Part of a small language model's weights: width 384, untied embeddings.
Each number is 200 + 20 x the weight over the matrix's rms, rounded and kept within 0 to 999. Layers, rows and columns count from 0.

# down: layer 5 MLP down (transposed), 1536x384, rms 0.0574, rows 1405-1451, columns 128-159
# up: layer 5 MLP up, 1536x384, rms 0.0649, rows 1406-1451, columns 128-159
down1405,196,159,191,195,182,197,202,209,198,222,187,235,196,206,237,227,204,214,237,208,200,198,202,229,204,222,217,220,166,254,175,180
up1406,202,180,194,186,191,210,200,166,230,194,216,178,210,176,227,229,187,200,224,208,174,198,210,190,166,230,196,206,204,230,207,171
down1406,248,214,233,193,224,188,213,174,178,195,193,210,194,202,174,183,240,231,224,172,202,210,173,182,216,217,176,183,234,194,203,243
up1407,193,217,178,197,214,183,191,164,206,201,239,196,222,226,225,220,183,198,220,222,195,227,180,197,185,188,209,210,153,214,176,204
down1407,189,178,209,207,204,205,197,197,212,188,192,192,148,153,171,203,203,196,192,173,218,175,185,160,185,227,208,185,223,166,158,226
up1408,213,168,193,176,187,196,213,204,199,194,194,231,198,204,234,197,234,215,192,180,201,207,209,179,204,181,194,236,220,201,234,188
down1408,219,196,221,205,199,208,227,193,190,222,199,203,221,197,199,192,218,215,227,221,196,191,190,216,189,183,207,188,195,221,215,226
up1409,199,188,181,209,192,222,210,229,190,208,211,221,172,217,216,186,235,198,216,203,282,215,170,211,178,207,217,203,191,208,196,195
down1409,199,215,219,227,168,220,187,194,248,229,169,159,208,177,184,199,193,176,189,189,181,170,158,182,198,178,172,174,206,210,171,212
up1410,204,228,175,189,218,216,184,207,227,188,189,229,208,231,224,211,202,193,195,179,205,161,231,191,206,227,159,190,190,208,173,214
down1410,224,186,195,188,177,223,241,232,193,203,163,197,187,213,198,225,226,222,214,196,171,190,148,218,212,203,176,165,197,194,194,201
up1411,212,214,217,186,207,207,203,150,216,224,199,210,198,197,191,226,187,167,203,188,209,159,186,192,184,217,178,176,195,201,220,196
down1411,214,181,226,193,195,158,184,230,167,178,184,193,179,184,216,182,227,219,224,171,201,224,189,202,201,208,195,205,169,192,188,190
up1412,204,186,214,178,202,224,218,175,182,194,216,192,206,185,197,205,172,216,198,162,237,196,175,196,227,205,186,177,196,205,194,241
down1412,211,185,188,218,212,202,202,196,238,177,191,207,193,185,182,186,180,189,201,208,173,199,226,200,183,203,210,184,185,196,212,164
up1413,210,199,219,183,199,217,191,171,220,186,205,216,186,216,220,195,201,169,188,199,244,184,223,230,209,214,247,201,213,181,208,250
down1413,175,210,230,166,205,247,154,201,193,171,181,195,165,202,212,221,225,212,220,203,201,207,196,176,184,216,203,211,152,250,174,203
up1414,225,188,216,211,220,208,215,218,196,219,177,181,205,190,188,188,208,218,197,199,192,223,181,215,177,214,226,187,182,200,179,213
down1414,177,184,196,193,182,206,172,214,219,168,180,214,195,205,232,212,210,198,214,197,193,190,175,155,234,190,164,214,226,185,189,214
up1415,205,179,192,220,205,192,217,206,213,169,214,196,235,202,266,168,210,203,213,173,218,238,224,205,221,198,156,216,230,204,217,186
down1415,187,212,203,237,222,206,210,177,162,196,177,212,190,210,227,227,232,184,201,198,216,174,212,170,182,249,172,207,216,189,213,232
up1416,203,215,222,229,221,213,221,197,234,177,186,191,194,216,199,207,171,215,242,199,199,214,212,188,213,187,218,193,201,221,189,198
down1416,158,181,213,191,201,165,181,222,176,182,235,207,232,192,200,180,206,187,180,252,195,218,186,214,170,180,190,218,154,206,197,168
up1417,219,194,190,186,192,196,209,192,211,213,217,188,221,200,260,229,201,178,189,187,192,207,216,192,211,203,171,250,240,222,174,195
down1417,193,191,210,213,218,204,239,185,211,217,178,197,196,218,193,186,184,192,200,230,207,197,165,196,202,192,213,170,200,230,192,212
up1418,204,224,198,225,242,199,243,245,206,218,171,207,210,217,191,213,180,185,212,233,211,220,202,196,196,203,181,212,207,249,168,218
down1418,195,228,189,207,208,174,200,158,213,234,197,192,222,208,204,222,215,204,166,194,210,192,168,162,183,222,204,218,200,170,179,182
up1419,210,252,188,202,151,183,186,171,201,168,198,210,172,214,227,167,230,184,224,183,234,220,194,191,170,212,157,192,206,228,232,166
down1419,206,171,200,196,232,195,203,188,201,218,204,218,203,224,173,186,196,209,231,187,223,201,193,184,216,193,193,193,217,186,164,199
up1420,198,173,198,208,217,182,189,209,217,194,193,231,221,206,234,200,212,218,208,205,242,193,172,226,165,172,212,229,206,215,226,206
down1420,213,216,223,187,188,191,166,165,167,200,204,218,161,213,188,208,210,201,186,207,164,186,217,179,217,193,197,231,182,220,207,209
up1421,211,183,201,207,197,208,205,205,209,246,198,207,208,175,214,175,227,171,244,200,194,214,225,244,187,195,245,199,213,252,204,200
down1421,222,205,154,239,151,230,234,169,163,155,213,243,236,207,205,174,250,166,229,198,230,208,187,220,221,227,232,187,210,205,211,169
up1422,182,201,204,207,182,201,175,172,215,235,187,234,214,213,192,204,214,213,197,234,242,199,204,206,199,205,193,224,245,190,232,169
down1422,180,157,197,224,210,178,220,226,210,161,203,188,201,193,196,163,199,205,191,243,184,197,198,183,214,192,170,205,179,168,186,159
up1423,233,200,197,206,188,197,231,205,226,214,217,198,208,199,199,206,209,209,217,197,195,217,198,214,213,253,208,224,195,201,191,173
down1423,186,181,178,188,203,188,176,211,187,200,181,194,189,187,189,199,181,174,202,198,213,205,192,216,173,158,183,193,217,206,194,225
up1424,203,242,238,205,226,199,204,210,198,186,213,217,186,226,217,229,232,195,186,216,195,195,210,220,187,172,201,173,206,196,181,185
down1424,185,219,245,177,204,178,192,228,176,215,220,236,194,198,211,240,221,213,170,205,191,212,195,222,201,155,206,209,172,184,222,210
up1425,213,201,201,193,177,199,197,214,218,217,202,186,175,201,195,205,177,215,198,214,202,147,247,229,186,207,200,233,216,213,189,193
down1425,199,213,191,213,223,178,191,189,210,251,216,174,213,192,232,206,165,194,174,161,227,232,212,178,201,238,181,204,194,160,192,197
up1426,191,216,199,209,222,224,191,204,208,190,197,220,181,211,239,194,204,191,207,211,232,227,186,195,193,179,208,213,182,201,187,175
down1426,191,208,214,207,156,182,193,185,193,232,223,191,218,218,187,195,191,222,208,185,187,189,207,185,213,218,191,220,167,220,211,217
up1427,197,238,212,209,205,231,172,215,195,203,203,179,188,223,202,198,164,212,190,233,247,209,190,200,215,190,217,217,207,215,191,209
down1427,156,196,224,215,211,177,190,222,228,191,225,203,179,208,180,200,228,232,204,198,227,215,181,168,210,201,209,212,182,174,188,241
up1428,221,207,229,175,209,224,236,219,180,193,191,260,203,203,187,220,187,174,201,183,187,209,213,204,240,211,198,179,184,205,199,208
down1428,203,197,170,191,211,182,181,182,209,204,202,207,172,187,176,183,191,200,188,211,179,186,187,154,204,196,183,215,198,242,194,218
up1429,226,184,181,205,198,172,190,187,229,232,221,203,201,180,247,189,212,179,200,200,193,234,184,187,199,193,221,213,237,240,207,194
down1429,206,186,201,203,199,198,191,229,196,186,195,206,202,208,209,210,199,191,202,229,189,198,188,211,221,180,226,211,193,190,202,198
up1430,191,209,200,185,206,219,183,198,229,235,214,191,181,213,217,207,186,188,225,198,247,229,240,227,200,203,201,212,226,228,223,166
down1430,188,181,214,177,222,206,202,191,199,202,232,202,223,195,206,169,194,175,218,161,199,187,224,229,202,203,190,205,204,245,179,174
up1431,176,202,174,216,221,226,176,213,209,201,172,190,190,230,199,217,196,221,198,229,193,152,207,228,198,196,201,221,221,228,245,179
down1431,199,212,210,210,206,200,184,196,207,202,162,212,211,215,210,198,190,206,158,178,227,211,173,193,242,215,171,184,223,207,180,188
up1432,196,218,193,181,177,210,192,199,201,197,200,235,171,209,193,202,157,213,223,207,174,198,195,233,196,209,192,224,175,223,203,202
down1432,204,183,207,144,233,179,242,206,226,190,181,195,211,213,194,202,190,197,235,211,192,214,226,191,203,187,212,172,239,212,192,185
up1433,192,227,171,213,186,207,190,176,220,185,200,181,212,252,198,193,201,200,199,206,208,162,169,217,214,228,178,184,196,219,204,221
down1433,221,169,188,164,195,190,184,193,209,199,211,195,220,187,223,217,208,177,181,198,194,246,184,192,200,216,185,168,263,233,202,189
up1434,187,224,222,236,219,221,188,190,201,219,190,191,204,204,234,187,172,205,201,229,188,180,200,221,194,183,203,196,190,203,183,213
down1434,212,165,199,211,197,179,218,160,222,187,184,199,182,165,187,230,212,181,196,161,200,217,199,197,237,222,208,194,222,226,203,200
up1435,205,186,199,205,201,221,186,198,208,227,192,176,178,202,200,197,213,199,196,203,186,193,211,186,159,208,162,189,185,197,214,212
down1435,171,175,212,193,198,238,187,185,199,187,174,163,182,219,222,219,210,206,204,206,195,239,198,179,230,209,217,181,187,199,211,197
up1436,189,180,205,187,203,220,169,193,212,212,219,218,211,211,209,212,189,166,206,214,194,178,201,203,190,209,204,195,198,220,216,165
down1436,219,201,210,190,167,208,199,227,225,185,207,174,196,189,217,190,172,188,223,203,177,204,245,217,204,214,220,200,192,183,211,204
up1437,193,203,195,192,219,214,196,207,217,192,203,228,173,231,220,192,197,205,205,209,200,201,184,206,209,184,219,181,176,183,166,194
down1437,196,191,225,226,208,216,207,191,210,202,167,175,183,201,209,199,192,176,194,209,176,173,200,166,173,209,170,160,213,208,189,171
up1438,189,219,155,178,207,203,178,220,219,195,209,214,198,247,209,206,201,226,201,200,209,194,177,187,179,211,188,206,209,183,196,215
down1438,201,206,224,161,173,231,215,192,202,206,146,207,205,180,205,233,226,177,211,186,171,177,219,195,205,189,196,178,226,201,222,165
up1439,190,194,182,200,203,227,186,199,183,200,185,177,172,215,221,188,193,198,203,212,202,209,213,223,172,192,203,212,249,210,223,219
down1439,200,185,190,182,166,191,197,192,192,189,208,193,182,189,185,196,181,209,187,201,185,203,188,191,163,201,200,201,149,232,182,195
up1440,201,206,188,208,171,182,195,179,189,188,212,198,213,193,198,219,202,219,182,217,215,179,205,220,211,168,198,228,199,196,237,157
down1440,211,198,209,182,165,203,212,191,200,226,201,199,205,209,220,216,211,196,226,201,199,216,232,196,214,208,191,181,179,195,216,161
up1441,175,220,238,199,187,226,181,153,223,185,177,176,156,219,192,220,212,196,214,210,223,193,198,195,222,200,170,220,203,211,202,207
down1441,219,208,219,234,212,212,195,218,206,212,204,161,165,192,190,238,206,186,162,195,190,209,218,220,219,203,180,208,195,163,192,238
up1442,202,189,178,207,159,198,195,228,192,225,236,226,212,247,184,242,184,158,191,205,184,207,185,219,192,186,158,188,186,196,215,205
down1442,228,203,227,199,189,184,187,213,249,191,209,217,192,194,163,187,177,221,170,212,183,206,222,192,217,183,222,223,200,167,191,163
up1443,210,212,200,226,216,239,199,206,206,203,171,210,180,231,168,195,174,217,223,220,219,200,192,204,232,183,186,210,231,183,163,207
down1443,228,215,167,222,211,176,212,200,176,222,234,220,247,246,192,225,205,203,182,183,218,194,227,203,211,202,197,170,200,211,235,221
up1444,246,186,167,193,215,223,211,232,230,222,226,222,222,187,208,192,218,202,243,231,252,207,202,205,177,194,190,213,155,175,215,203
down1444,245,200,230,203,195,200,203,176,225,184,189,201,180,191,177,168,203,213,223,200,232,139,242,199,169,188,185,215,186,228,197,187
up1445,184,173,174,185,164,199,207,215,211,207,182,190,191,181,184,233,197,207,234,214,219,183,198,219,229,205,176,200,225,172,227,221
down1445,210,211,182,185,169,224,201,191,216,200,197,225,195,206,232,177,209,221,192,161,176,195,205,188,207,168,228,225,166,191,185,208
up1446,203,229,171,176,176,210,212,174,193,163,221,206,224,199,229,173,213,218,222,194,224,204,200,227,201,206,185,210,198,192,219,227
down1446,168,199,188,224,205,210,180,193,183,218,186,195,166,192,193,204,205,207,216,166,169,202,211,213,187,164,214,212,239,190,209,235
up1447,203,228,208,159,162,205,200,201,215,234,196,225,205,214,197,204,184,182,223,205,232,217,185,219,219,249,192,198,193,194,178,212
down1447,216,165,211,196,211,214,206,195,197,208,208,199,175,194,182,206,211,200,192,196,176,197,209,217,192,160,220,174,193,238,201,216
up1448,191,221,211,211,191,197,191,189,184,182,161,192,152,223,202,222,205,193,244,192,201,165,174,238,199,223,252,168,177,206,178,192
down1448,163,179,182,187,237,210,188,186,234,144,211,191,194,195,215,209,214,214,215,199,187,207,184,219,196,203,185,216,213,194,211,203
up1449,178,173,172,201,192,219,189,221,237,208,253,193,211,175,181,201,162,210,203,223,203,154,198,226,169,209,191,191,236,229,208,178
down1449,196,177,206,188,202,196,198,234,185,224,199,222,226,166,197,194,203,181,248,246,187,208,242,199,196,177,202,174,157,207,216,176
up1450,202,195,175,225,179,180,172,166,194,238,203,204,187,189,235,184,214,191,191,164,225,239,194,209,171,216,165,215,191,206,198,253
down1450,250,200,211,202,203,143,216,210,201,195,193,205,233,207,204,190,180,232,180,201,171,191,207,208,174,218,207,206,209,179,210,189
up1451,227,195,223,159,204,216,163,199,173,196,189,197,219,227,180,231,237,180,212,221,169,178,189,191,185,220,203,215,215,208,181,194
down1451,200,215,206,189,203,166,185,205,192,209,194,204,173,186,205,157,183,215,184,230,216,213,198,187,204,184,233,212,170,210,217,212